config.toml
n_layer = 19
d_model = 448
n_head = 7
n_kv_head = 1
head_dim = 64
d_mlp = 1216
vocab_size = 8192
activation = "swiglu"
norm = "rmsnorm"
norm_place = "pre"
norm_eps = 1e-06
positions = "rope"
rope_base = 100000.0
rope_fraction = 0.25
qk_norm = false
attn_scale = 0.125
bias = "qkv"
tie_embeddings = true
parallel_block = false
init = "uniform"
init_std_qkv = 0.0158
init_std_o = 0.0
init_std_up = 0.0158
init_std_down = 0.0
optimizer = "muon_variant"
lr = 0.0112
beta1 = 0.93
weight_decay = 0.0
lr_head = 0.00613
grad_clip = 2.0
warmup_steps = 200
schedule = "wsd"
decay_fraction = 0.657
decay_shape = "pow"
final_lr_fraction = 0.0
batch_tokens = 65536
seq_len = 2048
doc_mask = true
train_tokens = 347500000
steps = 5303
dataset = "wikipedia_en"
Each number is 200 + 30 x the weight over its row's rms, rounded and kept within 0 to 999. Layers, rows and columns count from 0. The size before them is the row's rms in percent of the matrix's.

# up: layer 10 MLP up, 1216x448, rms 0.134, rows 255-294, columns 336-391
# down: layer 10 MLP down (transposed), 1216x448, rms 0.0788, rows 255-294, columns 336-391
# gate: layer 10 MLP gate, 1216x448, rms 0.14, rows 256-295, columns 336-391
up255,102,184,183,179,202,186,191,173,254,237,205,213,185,199,220,251,225,177,171,226,169,212,184,191,240,197,221,153,135,219,159,198,164,181,228,152,222,193,187,168,214,185,227,177,213,174,157,220,273,201,146,195,201,176,214,198,168
down255,123,244,210,176,207,195,195,192,240,117,202,245,189,225,241,217,195,202,191,216,183,202,164,181,251,196,186,187,157,228,217,196,174,194,169,211,228,172,172,180,243,233,247,162,208,122,181,198,244,176,195,159,218,204,162,128,146
gate256,105,199,203,196,187,177,212,218,201,199,138,167,154,215,177,129,184,226,231,241,180,205,138,205,196,240,205,262,202,270,224,210,178,204,167,224,178,203,246,201,244,229,197,151,180,237,156,230,231,157,163,209,190,218,211,236,215
up256,105,235,242,200,152,175,175,185,178,206,225,221,206,186,139,288,169,168,175,171,293,149,191,230,185,195,229,215,223,167,191,193,191,212,242,205,202,212,185,233,212,192,181,233,217,204,217,228,167,218,280,169,200,141,152,169,205
down256,104,174,191,193,210,236,196,201,219,216,164,188,166,200,173,228,194,259,195,197,211,264,221,209,190,192,215,179,185,239,228,212,189,187,164,225,181,219,149,235,210,206,196,192,177,204,193,197,233,166,204,142,225,220,203,155,251
gate257,105,216,160,207,158,167,188,203,170,204,146,226,234,231,214,185,163,196,156,164,204,186,202,257,231,214,197,167,146,215,183,210,232,167,217,223,200,217,205,242,197,238,167,147,204,214,201,247,215,200,122,191,201,164,234,152,191
up257,108,203,215,197,189,189,180,171,209,171,247,197,261,209,194,228,239,199,223,179,171,213,159,189,182,145,190,173,240,216,249,190,187,204,230,148,155,169,230,178,221,230,211,140,221,204,193,227,205,243,271,195,279,228,186,218,191
down257,104,136,222,186,208,209,195,235,159,179,195,218,244,189,161,205,158,204,224,215,238,232,173,204,185,187,133,162,209,195,224,191,262,193,180,252,203,207,236,156,216,232,207,232,292,173,162,176,195,149,257,198,192,178,203,247,225
gate258,073,171,221,223,159,225,196,210,178,187,198,220,158,206,211,155,219,189,155,156,235,206,192,181,214,190,163,116,205,156,189,204,197,188,160,170,184,214,216,192,207,197,201,201,214,235,153,161,136,209,216,204,184,225,177,249,216
up258,071,200,247,246,231,222,174,294,192,205,216,144,202,151,214,161,244,192,183,243,209,159,235,252,192,203,174,210,180,173,183,196,225,184,147,181,173,159,200,174,167,168,217,306,245,212,220,128,153,235,212,205,155,189,169,206,242
down258,074,212,227,199,197,173,224,213,214,245,205,180,172,225,152,221,194,195,207,187,179,170,168,156,168,213,195,112,217,183,166,213,213,210,196,193,218,190,204,220,173,205,192,232,235,171,244,267,191,167,168,224,226,171,176,216,190
gate259,128,193,147,191,219,185,190,171,205,180,190,206,162,183,191,225,111,240,208,166,222,200,187,183,225,219,166,124,238,212,220,201,208,213,214,181,165,215,198,147,217,225,208,206,205,202,183,195,210,223,169,181,197,216,178,167,213
up259,138,227,170,215,221,247,240,197,208,239,199,193,181,232,200,204,162,210,213,220,246,215,198,187,244,185,210,142,210,167,232,183,205,224,170,247,194,179,176,223,235,175,236,211,257,143,295,236,180,185,179,229,213,173,212,215,232
down259,129,128,218,200,188,227,160,192,204,231,179,202,195,217,219,199,179,240,187,182,226,205,163,235,225,259,188,192,249,155,182,167,209,183,202,167,210,218,198,152,242,202,167,192,179,210,209,230,207,225,206,170,204,176,194,222,264
gate260,114,182,224,225,205,221,238,163,171,205,198,176,144,200,184,192,173,207,188,219,215,197,214,216,213,226,180,239,198,204,229,223,242,216,197,192,185,159,202,227,213,153,178,182,184,252,186,181,220,173,174,195,210,174,235,155,273
up260,109,211,209,161,191,232,202,198,204,187,208,228,109,229,199,249,193,187,220,208,200,203,237,128,203,186,151,220,244,189,174,231,190,203,209,174,199,192,187,144,192,170,250,186,163,216,221,168,211,197,206,196,222,219,185,189,203
down260,106,188,176,173,229,218,204,199,203,197,230,213,179,215,183,182,150,158,137,201,173,178,259,202,204,182,195,154,181,177,230,168,203,149,193,153,241,137,190,171,239,191,180,253,178,197,239,162,171,212,206,189,207,220,190,185,170
gate261,082,203,244,182,195,146,192,188,166,199,234,233,177,180,185,183,235,219,223,203,199,183,172,213,261,218,186,213,160,175,192,123,164,193,211,152,208,228,150,179,189,221,150,187,242,170,242,204,170,182,229,211,219,169,193,192,183
up261,078,231,193,196,227,230,216,164,185,169,195,194,193,203,202,165,155,201,190,233,195,230,168,215,147,190,201,204,152,214,186,216,202,195,180,238,210,142,215,180,202,182,253,230,156,264,186,175,210,158,193,193,196,188,190,191,172
down261,096,245,218,238,175,168,177,226,150,181,192,221,217,175,192,195,165,218,157,209,214,200,193,249,174,216,184,168,176,202,163,213,174,186,191,248,196,135,158,249,174,175,221,202,200,239,242,190,181,204,210,152,206,216,146,246,176
gate262,123,212,195,195,153,200,268,231,177,180,184,184,173,183,237,211,166,239,169,143,214,239,192,160,210,141,186,256,237,171,164,223,201,162,224,188,200,253,240,211,236,220,192,195,188,187,145,212,185,186,171,201,198,220,212,224,145
up262,116,212,201,190,127,193,167,176,258,188,177,179,183,198,163,224,210,244,130,209,185,239,174,200,226,161,218,200,208,231,187,204,214,184,186,209,207,177,201,170,199,240,185,184,213,237,172,279,190,232,188,200,213,210,205,173,153
down262,109,218,238,173,173,204,197,258,222,197,194,230,196,199,226,229,201,213,191,158,213,229,196,205,168,170,208,277,250,206,141,254,204,205,214,187,234,147,215,205,225,220,235,213,178,195,226,177,209,231,180,182,197,197,252,264,226
gate263,120,190,207,213,220,243,286,161,182,241,210,167,176,206,143,192,233,215,211,173,225,201,182,233,189,232,212,193,163,252,220,184,216,204,207,195,189,186,193,227,254,221,187,112,171,223,204,150,196,227,205,186,157,192,201,141,162
up263,110,215,166,197,212,256,274,208,190,214,208,155,193,222,161,180,259,261,239,209,196,214,193,217,156,219,215,232,156,244,253,156,234,142,196,202,250,170,194,190,236,217,198,218,128,189,240,211,126,202,188,189,246,173,226,219,232
down263,118,239,153,180,221,194,175,230,234,208,137,187,190,176,204,152,194,210,204,207,208,201,206,181,211,164,233,240,154,204,243,201,224,162,209,224,226,169,205,160,191,215,164,229,177,168,182,178,102,223,165,184,243,148,245,178,237
gate264,086,175,165,189,222,182,160,218,226,165,195,191,167,236,236,228,161,227,138,196,225,217,241,187,169,197,210,182,175,248,187,241,128,188,164,169,164,225,235,230,187,157,242,234,166,259,227,231,208,222,160,167,200,276,225,210,211
up264,086,210,205,216,171,222,193,160,169,215,201,182,164,230,175,214,208,191,238,269,242,163,161,205,222,184,204,181,250,171,185,199,258,171,156,235,247,192,215,170,178,202,146,193,221,154,283,181,179,232,193,191,204,171,247,248,186
down264,089,218,237,238,182,205,173,195,207,265,230,234,169,178,178,224,167,265,234,191,209,214,241,190,241,169,195,255,251,192,238,263,199,199,167,217,197,159,237,195,249,180,149,208,233,201,231,252,159,269,222,188,237,228,199,227,179
gate265,115,250,156,238,218,137,177,220,236,178,199,189,197,205,222,124,181,205,265,157,228,213,170,184,212,244,252,228,186,202,165,236,264,239,177,163,246,254,227,155,207,230,216,224,243,171,199,158,221,196,275,166,206,207,212,175,223
up265,117,202,237,181,227,242,190,200,198,194,227,164,223,190,193,215,216,201,198,230,219,174,238,200,203,207,208,125,211,113,234,212,145,212,188,215,174,201,223,270,176,150,204,170,203,205,194,161,201,237,182,168,231,171,180,240,239
down265,111,161,187,166,193,173,248,167,176,196,239,166,179,170,161,213,191,210,203,172,183,230,237,172,179,177,198,199,217,202,212,226,196,173,214,180,190,228,190,189,164,213,225,210,144,182,183,134,224,198,219,234,209,165,192,164,194
gate266,098,178,255,226,177,227,162,190,208,195,243,211,236,165,230,224,223,202,175,204,239,196,205,203,165,224,224,219,151,243,199,166,187,227,153,225,196,199,173,166,227,178,218,224,213,200,220,247,220,190,196,175,152,140,159,174,193
up266,100,168,244,213,122,178,219,147,228,189,223,212,178,203,219,200,234,154,158,179,218,244,172,219,203,232,195,189,191,230,199,246,196,234,150,154,192,206,207,196,173,203,210,165,179,198,177,224,208,189,192,135,190,164,232,217,176
down266,100,206,208,213,177,230,277,183,236,216,165,158,234,237,187,185,254,230,196,221,241,172,129,193,128,152,130,159,197,222,197,210,245,212,204,234,186,179,160,180,183,220,190,177,228,207,229,220,212,232,205,235,224,186,211,177,198
gate267,045,257,217,206,181,192,190,205,203,232,194,147,174,250,179,221,108,173,206,188,153,223,171,265,180,229,172,205,217,208,187,175,223,197,195,148,225,154,193,257,112,216,202,207,247,249,227,149,218,235,191,188,266,178,179,226,197
up267,047,197,230,243,191,192,181,207,244,274,223,173,177,245,183,199,157,195,196,181,177,225,165,283,167,257,170,214,226,189,180,182,225,192,186,122,265,183,166,249,146,196,188,214,247,220,223,173,192,249,181,197,263,170,119,202,213
down267,051,253,192,177,218,196,205,187,202,212,201,223,197,228,191,210,178,164,180,198,228,242,156,156,218,211,201,215,174,217,181,211,182,179,218,159,193,192,164,202,272,171,218,206,187,235,210,161,232,151,169,217,243,162,180,217,207
gate268,076,217,175,151,195,170,160,232,229,94,222,262,173,181,154,231,212,208,208,224,205,188,285,218,190,230,206,160,162,200,207,168,202,179,214,206,118,234,214,158,227,188,198,168,191,198,232,211,246,197,207,189,237,168,254,221,231
up268,078,251,250,182,200,170,215,193,185,233,246,163,238,131,142,151,198,221,216,145,212,205,193,181,172,212,158,172,182,239,137,262,225,218,163,162,248,192,170,227,137,190,163,232,192,279,250,212,148,227,199,187,247,155,185,208,212
down268,078,207,271,200,192,195,259,210,174,204,188,215,204,187,187,179,292,241,186,193,139,194,204,200,163,210,165,254,179,129,152,240,235,246,219,199,176,213,214,165,189,209,177,193,204,170,216,232,209,195,243,228,198,172,217,254,200
gate269,091,202,195,180,171,207,240,203,241,245,212,161,234,210,195,195,175,243,198,195,151,207,201,184,205,133,168,186,258,229,150,111,216,243,198,208,201,209,220,244,194,236,203,183,250,229,191,216,197,209,198,215,171,218,218,234,195
up269,086,178,217,217,192,188,195,202,175,220,197,192,206,184,137,202,242,116,161,188,133,250,231,227,224,186,158,218,214,170,203,224,194,218,219,219,184,153,248,186,127,213,228,193,162,219,214,195,241,151,205,164,224,196,205,167,179
down269,091,180,209,168,190,183,167,200,190,257,182,251,146,223,229,192,205,194,185,223,193,177,181,158,186,242,178,254,231,177,186,200,204,182,229,164,211,199,145,176,223,192,201,228,219,238,239,213,179,220,199,237,180,182,148,213,189
gate270,116,183,191,217,179,169,172,249,221,220,164,261,208,182,220,184,225,232,167,203,234,201,244,171,194,240,172,205,166,187,224,199,215,263,216,214,176,217,214,243,183,245,232,201,237,232,230,175,235,156,156,235,206,251,165,175,165
up270,116,209,243,187,213,231,153,164,220,158,186,213,223,193,216,186,185,166,192,148,188,154,179,224,199,155,196,243,239,228,180,190,219,191,242,211,158,221,163,132,241,185,182,238,174,181,210,190,232,144,208,251,213,235,214,223,189
down270,113,179,168,191,193,176,232,253,232,184,157,223,218,181,187,258,132,210,210,289,182,197,218,219,156,232,175,219,205,230,153,276,164,225,222,138,181,243,255,197,223,174,206,212,198,130,232,257,193,195,226,184,213,210,219,196,246
gate271,042,253,273,177,163,172,209,217,232,184,222,235,218,208,181,144,238,266,78,160,168,194,214,244,180,202,174,240,192,179,191,215,216,253,151,208,227,148,246,185,210,187,239,200,197,156,210,186,225,208,208,196,193,212,163,236,236
up271,043,180,256,177,137,181,190,202,235,210,215,210,256,185,207,124,166,212,121,222,141,222,162,247,158,161,220,220,152,202,178,183,222,125,183,186,244,195,175,192,234,227,232,174,244,149,143,205,170,242,182,243,211,210,209,217,185
down271,044,214,152,192,208,181,214,212,232,232,181,209,264,185,211,213,228,170,220,260,217,233,184,207,167,202,191,237,185,112,199,134,227,220,221,189,211,210,214,187,208,193,220,161,196,210,208,232,205,227,155,188,164,215,244,193,179
gate272,088,205,204,208,184,258,173,209,206,214,143,229,217,188,218,212,207,213,241,238,195,176,217,150,217,174,212,237,247,189,238,213,155,238,179,209,122,242,253,212,151,273,161,152,250,244,130,254,182,249,218,201,200,231,208,197,208
up272,092,159,201,166,127,238,161,187,272,251,214,240,210,209,170,211,237,159,204,253,239,190,188,177,229,203,250,174,241,204,219,163,210,208,138,220,191,209,205,219,179,324,219,132,205,210,202,192,185,230,176,213,292,202,140,202,273
down272,089,212,213,154,205,227,188,172,167,156,219,239,219,145,203,206,173,173,239,170,186,156,218,181,167,195,152,236,192,239,212,183,229,188,224,228,222,199,162,150,199,139,163,191,193,181,162,162,122,188,218,236,219,186,209,202,190
gate273,107,204,194,194,187,205,201,181,208,135,188,202,190,186,243,198,181,202,199,279,211,201,209,169,175,195,195,215,138,232,196,148,204,211,236,228,201,201,241,193,152,205,213,165,183,208,167,231,198,104,155,243,219,192,222,243,239
up273,108,217,213,185,229,196,106,266,178,198,229,226,224,197,197,196,172,160,186,214,205,205,197,169,183,192,206,193,163,220,124,153,227,203,174,188,201,141,177,225,214,144,204,222,213,203,171,173,229,176,179,194,188,204,189,228,245
down273,110,176,197,212,155,176,171,173,203,126,197,233,208,193,143,177,228,169,214,170,273,201,175,185,205,241,246,210,210,180,178,188,190,227,231,219,187,199,203,245,179,206,205,179,196,154,227,137,171,186,170,226,176,233,215,206,236
gate274,053,199,209,236,158,215,124,249,167,187,218,236,202,199,162,154,167,209,272,222,247,199,191,182,197,197,188,184,209,175,200,202,193,219,214,239,238,232,193,185,183,186,218,187,204,190,117,163,210,183,195,156,223,198,230,165,221
up274,053,201,211,181,230,178,247,174,210,184,234,207,239,223,230,145,174,207,157,192,218,190,220,199,238,224,249,176,241,145,241,188,210,194,215,151,199,191,232,171,199,193,197,201,207,217,192,223,219,187,258,226,224,209,186,211,191
down274,062,187,239,163,227,207,241,204,234,210,217,170,204,245,174,223,193,196,183,218,211,191,236,220,194,247,139,195,263,192,224,205,246,158,262,190,239,227,186,212,169,222,160,188,185,206,153,232,165,214,200,213,214,206,200,207,185
gate275,107,215,169,274,194,202,185,187,175,194,169,236,191,221,224,207,192,206,188,116,204,190,221,191,217,170,203,177,161,161,200,174,238,186,157,167,207,209,189,234,154,233,159,133,217,194,201,247,207,240,213,238,205,169,187,181,229
up275,110,196,215,173,158,177,180,214,236,171,184,151,183,199,188,164,221,174,216,209,290,215,259,176,233,179,204,216,216,247,251,156,190,242,172,180,206,200,210,196,229,212,193,189,214,208,200,180,186,224,238,220,206,200,244,271,144
down275,105,193,242,191,169,207,198,167,217,188,217,190,172,205,192,170,208,185,218,156,178,177,208,180,156,224,197,169,204,198,214,178,214,252,165,199,158,182,216,157,232,195,123,168,213,244,178,177,233,211,187,143,206,270,254,207,209
gate276,088,188,188,193,218,251,199,155,139,239,175,171,174,179,167,184,176,212,174,221,173,172,233,271,244,189,205,202,177,178,219,212,241,231,232,187,182,290,231,231,226,220,172,241,198,225,188,208,130,210,185,188,199,185,198,222,165
up276,085,229,204,163,200,219,232,176,202,221,153,181,185,211,148,198,194,160,183,176,260,139,167,235,201,208,164,178,188,141,179,233,255,227,218,187,159,230,186,182,254,204,197,201,133,172,173,218,147,190,207,244,205,216,179,179,175
down276,096,181,152,201,190,212,226,191,202,251,190,201,216,171,192,167,162,188,223,246,235,197,239,182,173,213,124,192,255,174,219,189,185,215,210,225,184,263,192,217,192,263,204,155,218,205,180,170,159,204,212,242,206,169,214,194,189
gate277,102,257,199,143,197,182,206,208,206,188,149,221,157,146,202,214,219,214,179,183,183,207,172,162,232,160,169,243,198,187,196,215,198,154,203,257,164,185,150,191,227,259,207,168,221,175,168,227,136,180,181,184,215,181,206,145,201
up277,107,205,208,146,180,200,222,238,194,163,209,187,236,217,188,142,231,173,174,169,164,213,180,156,208,178,183,195,211,174,251,229,211,140,196,238,203,190,192,194,235,201,200,155,199,188,181,164,195,189,176,205,186,200,207,176,205
down277,107,202,252,215,241,253,136,213,220,212,158,215,234,238,153,205,171,214,239,224,195,173,193,218,185,197,152,229,246,179,120,198,166,219,211,229,167,186,164,177,238,205,209,202,189,212,215,209,192,201,212,178,139,187,222,159,166
gate278,095,281,210,171,181,179,202,247,235,188,231,200,171,238,207,260,225,207,218,194,195,189,232,131,258,185,189,239,209,195,213,179,187,209,199,247,234,153,226,171,151,174,235,191,145,233,165,168,223,208,229,234,180,213,205,192,223
up278,099,202,191,158,254,127,235,208,208,187,233,218,171,255,215,184,200,171,221,189,228,207,219,156,214,213,201,203,229,168,203,201,211,261,194,176,198,217,154,234,172,141,216,196,209,198,217,175,210,219,197,277,182,171,215,209,163
down278,093,136,181,201,190,198,159,226,195,179,198,206,226,160,240,203,163,210,200,205,233,196,150,178,167,196,180,151,224,168,174,213,238,194,211,243,202,195,223,122,263,189,158,268,151,161,245,191,211,175,221,150,156,230,214,240,171
gate279,088,171,226,211,222,216,236,146,177,184,211,202,232,166,188,190,209,231,207,212,234,192,156,232,241,232,170,206,208,188,197,187,231,260,151,157,204,228,216,225,200,203,208,214,191,207,218,240,180,181,268,241,184,212,185,234,162
up279,096,220,194,192,250,235,209,183,197,201,135,180,217,196,199,184,222,187,244,173,202,218,181,224,216,202,178,245,227,156,225,246,181,191,206,177,172,164,168,205,165,175,208,197,177,221,170,249,223,212,196,243,193,191,216,238,196
down279,088,210,220,196,184,200,179,174,185,150,160,222,166,203,159,189,199,168,193,240,179,188,207,166,188,129,192,208,248,145,246,178,209,129,181,197,182,206,169,200,185,165,271,164,249,214,222,199,228,187,224,203,192,221,216,191,206
gate280,092,216,202,188,226,208,220,238,226,190,226,203,231,161,188,167,225,283,268,188,207,197,198,202,165,198,149,200,171,178,199,167,212,235,215,194,190,127,205,213,207,194,173,217,231,179,212,198,247,185,260,202,159,225,217,204,218
up280,092,180,181,191,227,207,196,181,192,202,179,188,199,214,190,195,190,193,167,188,195,166,189,235,200,186,246,194,190,211,190,210,203,145,245,165,193,161,215,162,224,210,165,166,184,218,176,151,166,202,169,219,184,140,159,166,220
down280,096,183,228,203,194,161,229,231,206,208,228,197,246,169,188,266,217,175,198,211,210,164,211,221,182,203,198,240,238,187,156,179,265,179,196,193,184,232,219,197,202,191,204,201,205,201,188,212,208,200,182,218,193,156,222,195,187
gate281,055,174,217,190,206,223,172,197,213,152,136,210,237,141,203,209,222,162,171,170,175,184,180,224,193,233,230,191,160,242,226,207,207,165,210,195,210,161,205,141,192,197,216,211,190,167,217,183,247,190,158,171,197,174,231,251,161
up281,054,154,253,192,225,181,161,216,228,189,172,146,229,187,179,168,188,167,204,232,167,180,185,227,189,258,163,204,140,216,203,198,235,166,236,203,258,213,227,187,208,207,202,169,197,162,219,184,242,199,205,160,207,183,219,195,187
down281,065,157,174,178,229,188,187,221,256,213,196,186,222,159,185,228,163,189,166,191,212,177,181,202,208,182,218,180,242,171,243,191,164,121,221,173,209,202,238,171,193,164,232,178,213,211,234,201,177,179,167,108,180,145,176,214,218
gate282,093,188,238,226,189,225,173,151,217,156,178,179,196,179,183,207,177,260,150,178,211,179,209,217,211,233,182,173,213,152,170,198,200,187,211,170,264,169,210,204,188,159,218,171,246,187,154,189,199,228,163,212,166,164,227,178,222
up282,096,217,195,207,148,160,163,252,227,177,188,177,183,238,173,166,257,123,248,153,179,214,231,176,241,198,189,231,211,175,240,235,207,213,202,192,180,242,188,199,239,189,215,212,177,194,183,210,276,211,204,165,207,183,144,218,206
down282,092,207,194,176,159,254,188,261,194,165,237,212,222,191,203,200,211,185,224,176,203,147,275,168,255,193,189,254,245,236,191,200,194,229,194,199,149,196,201,232,198,223,200,245,169,147,194,196,225,206,254,182,181,165,204,214,213
gate283,102,233,197,234,234,230,213,151,173,206,207,234,198,181,199,175,236,237,201,179,179,227,215,172,173,192,135,193,180,217,163,188,228,170,170,259,192,107,194,168,192,200,237,178,173,224,168,181,227,201,208,169,227,236,222,179,221
up283,102,240,196,125,227,154,195,199,201,152,201,194,206,238,163,227,142,163,192,184,190,144,189,209,225,179,245,191,182,264,134,220,202,177,196,199,248,249,195,164,245,203,207,204,194,207,178,242,176,177,174,241,241,211,207,281,178
down283,100,207,170,199,230,217,214,191,213,239,156,154,174,214,222,253,192,168,151,209,186,200,202,213,220,181,222,153,159,166,228,220,217,234,229,202,268,254,207,208,201,177,221,199,191,252,204,231,218,177,170,226,142,186,200,224,208
gate284,102,219,207,257,163,181,166,289,197,217,196,206,215,222,223,168,169,199,172,219,158,188,204,175,201,168,225,189,173,233,209,188,238,202,164,200,241,192,200,131,179,209,222,187,210,210,204,254,186,226,216,190,202,196,243,212,194
up284,113,233,132,225,172,219,171,169,234,211,172,132,263,198,200,169,229,160,167,148,180,182,175,182,207,234,205,183,163,224,181,157,179,208,162,202,230,163,156,135,175,221,210,199,223,199,189,260,151,178,233,214,170,210,237,223,202
down284,104,247,199,176,173,200,233,182,209,197,168,166,213,194,227,170,191,150,160,192,188,226,173,193,205,246,220,165,170,230,163,186,204,225,153,194,215,180,198,146,188,182,209,213,226,155,183,220,189,163,232,149,170,154,200,189,252
gate285,114,218,164,209,221,184,172,207,210,217,203,163,269,209,287,135,171,204,199,221,222,246,231,185,233,183,231,176,225,166,190,199,182,183,240,241,243,197,224,203,197,260,208,180,259,151,144,196,193,231,170,199,171,197,217,203,167
up285,112,194,261,174,199,209,189,188,193,228,249,177,185,227,213,201,215,207,201,277,196,143,209,170,198,230,181,204,248,184,162,207,188,217,162,229,233,162,233,186,202,287,183,203,223,186,200,198,213,210,176,170,214,199,210,185,166
down285,108,203,205,181,231,330,208,173,210,117,192,163,185,247,176,226,182,239,235,209,204,187,171,189,249,170,160,161,230,186,211,280,193,232,183,175,196,178,199,209,268,248,199,146,185,232,207,222,247,217,237,241,190,195,231,156,170
gate286,102,222,228,194,199,174,156,243,216,230,203,252,160,228,179,197,171,176,152,177,225,222,217,215,212,156,226,145,206,219,200,184,209,141,190,238,188,177,202,223,264,186,134,168,197,165,228,205,217,242,181,192,180,222,228,211,224
up286,100,181,165,190,178,217,183,219,189,161,205,204,227,221,191,151,219,171,191,179,206,199,193,197,209,225,178,231,206,187,203,193,224,163,160,263,186,176,248,202,183,184,181,168,211,185,146,124,212,173,158,206,196,197,191,245,196
down286,098,169,172,142,219,184,189,177,207,167,208,246,189,189,162,220,199,247,204,215,172,239,177,162,211,194,214,195,214,175,229,184,203,220,193,174,203,205,225,247,158,203,233,231,168,216,166,167,151,187,231,249,202,195,139,195,146
gate287,057,203,227,270,242,243,191,193,223,179,252,195,187,152,196,247,213,200,253,202,200,171,168,202,218,197,177,181,162,235,202,178,169,190,214,195,180,256,193,155,252,251,184,159,178,192,176,193,217,189,199,204,242,218,157,243,174
up287,061,193,230,151,163,155,206,203,182,203,153,192,197,263,184,202,196,199,176,201,198,188,221,218,188,214,228,237,239,193,208,229,201,191,165,181,241,144,222,239,165,172,189,235,270,158,190,193,214,215,205,187,177,167,226,102,185
down287,062,247,219,196,182,215,180,205,144,244,181,125,204,194,198,176,209,215,234,174,226,250,225,212,242,234,169,218,251,207,172,241,198,220,197,227,281,196,223,197,247,188,211,181,198,222,129,162,162,163,211,210,214,110,240,178,241
gate288,042,222,244,200,226,156,231,268,221,151,199,179,162,178,171,161,185,171,158,236,220,229,238,184,209,245,247,187,241,172,188,213,230,181,225,226,182,217,172,167,231,158,229,159,212,255,218,190,223,207,258,177,218,166,233,244,233
up288,043,175,163,225,183,155,220,276,202,207,151,135,154,228,138,173,171,204,181,237,221,141,211,194,201,244,249,216,178,172,187,258,226,214,221,240,198,181,176,168,209,212,281,163,195,245,210,235,213,200,195,173,209,165,192,177,204
down288,043,269,198,248,202,163,236,167,213,200,205,150,143,199,159,172,180,164,169,190,159,197,227,282,201,265,215,183,188,204,130,236,248,180,240,187,182,197,188,178,222,188,204,173,135,182,172,232,186,189,207,188,244,174,204,256,220
gate289,083,192,196,167,156,185,229,191,173,231,164,208,210,178,192,226,232,218,172,175,215,206,208,187,214,221,216,228,170,192,179,172,190,226,169,203,217,158,219,218,186,216,155,148,233,186,175,218,172,228,179,190,215,239,190,188,201
up289,088,178,204,224,186,224,174,199,162,198,240,218,187,182,200,175,205,169,194,235,213,188,220,198,218,203,165,185,181,247,195,219,240,134,229,184,234,172,189,224,247,189,258,257,143,207,247,211,225,174,194,238,178,179,257,167,204
down289,094,205,175,238,190,140,202,242,173,151,242,233,169,173,209,174,213,219,167,251,198,245,233,189,242,217,189,139,209,220,185,185,184,190,241,208,231,160,220,214,203,170,225,214,189,197,199,228,187,171,217,254,193,160,208,213,211
gate290,111,191,208,247,121,181,153,162,187,213,199,241,162,168,163,203,233,217,271,181,174,240,200,217,172,202,202,189,212,174,204,168,230,232,157,225,234,216,233,184,190,137,162,149,213,206,190,182,225,176,242,178,255,222,213,234,237
up290,118,199,170,182,193,216,218,239,232,161,212,179,201,215,269,233,211,198,196,212,211,249,189,166,225,223,178,183,155,187,161,235,235,203,222,195,205,215,229,217,206,192,222,201,193,173,237,178,169,212,154,202,204,216,155,161,172
down290,112,162,190,216,234,184,176,245,245,200,170,214,205,173,174,239,218,170,190,189,241,218,181,202,241,242,143,230,236,186,209,231,159,188,229,215,151,191,239,213,234,203,199,178,182,244,233,156,187,180,196,223,199,172,178,191,176
gate291,070,241,219,164,236,221,169,276,183,163,177,205,208,196,172,222,215,223,196,150,164,200,187,200,182,156,190,252,182,216,248,238,193,202,189,221,159,250,182,209,216,202,194,153,223,199,185,218,207,221,191,192,216,233,184,183,251
up291,073,220,171,194,258,187,241,253,209,179,200,244,160,245,197,173,208,167,233,245,197,220,212,178,174,196,181,227,251,218,191,253,161,235,230,197,189,198,146,228,127,216,219,188,159,159,255,172,180,229,215,179,166,195,177,200,230
down291,075,237,184,209,211,165,201,233,206,204,172,150,219,230,216,192,176,184,162,230,210,274,220,184,187,166,211,175,196,233,155,183,144,240,211,159,222,211,220,220,245,244,192,172,169,204,207,172,205,195,205,211,242,153,195,197,197
gate292,121,215,213,210,232,162,208,196,238,149,263,179,164,181,177,144,168,215,186,225,177,206,125,170,204,188,163,169,167,171,181,186,216,219,188,229,193,194,229,144,241,175,225,187,230,181,207,174,183,191,190,196,171,212,226,139,243
up292,106,186,247,206,219,181,181,204,258,189,166,178,197,265,254,147,204,205,231,227,188,173,213,177,190,223,173,234,182,183,238,222,198,195,196,183,188,187,241,186,188,204,252,199,193,155,197,178,183,179,240,145,153,197,225,173,206
down292,114,160,219,170,178,204,184,223,223,161,160,210,117,283,209,179,211,180,221,223,231,171,181,219,217,181,203,184,278,190,230,219,193,138,238,197,190,177,238,172,260,179,207,182,180,188,196,203,160,174,173,148,166,133,182,259,164
gate293,104,178,218,188,143,232,237,224,196,235,210,214,176,169,176,209,201,216,218,276,199,227,177,204,205,186,186,183,187,144,162,257,183,255,131,205,199,243,215,188,203,162,176,234,253,193,162,223,166,146,193,209,192,230,255,177,204
up293,100,231,176,149,217,185,223,187,188,180,234,133,197,213,234,236,168,154,197,192,218,258,211,177,211,225,222,164,217,190,209,205,215,164,237,248,189,187,188,194,158,202,166,196,197,173,164,193,234,192,163,221,186,236,187,164,184
down293,097,219,189,215,260,213,148,254,246,193,175,144,181,227,215,195,230,226,205,156,212,234,165,189,241,222,144,205,190,161,211,200,224,179,150,145,177,199,216,150,236,200,195,215,147,224,224,163,152,226,209,227,216,263,223,164,157
gate294,084,218,195,166,223,258,238,220,170,221,128,244,223,198,195,226,189,216,192,186,171,216,200,182,166,212,202,204,240,178,221,179,196,185,156,228,182,157,181,210,173,194,164,199,146,219,201,200,177,157,182,207,145,242,161,182,229
up294,091,215,173,160,206,276,243,247,157,236,163,221,211,225,179,228,198,223,181,187,168,245,186,169,182,220,170,225,249,152,220,156,157,193,184,214,175,142,166,186,181,222,154,222,154,237,216,188,186,164,170,178,195,247,181,198,207
down294,098,223,191,200,153,259,200,191,238,197,199,175,232,209,187,205,211,198,200,178,192,215,171,150,205,219,180,210,253,199,213,242,183,193,232,231,223,224,174,219,169,231,216,188,171,162,185,161,166,156,168,232,219,164,202,216,226
gate295,110,209,183,196,213,181,283,196,192,199,235,248,179,197,189,230,232,215,191,200,164,171,247,207,209,254,205,169,161,228,143,148,197,169,190,205,255,227,264,205,191,224,228,175,222,151,213,180,248,154,207,197,180,206,196,188,163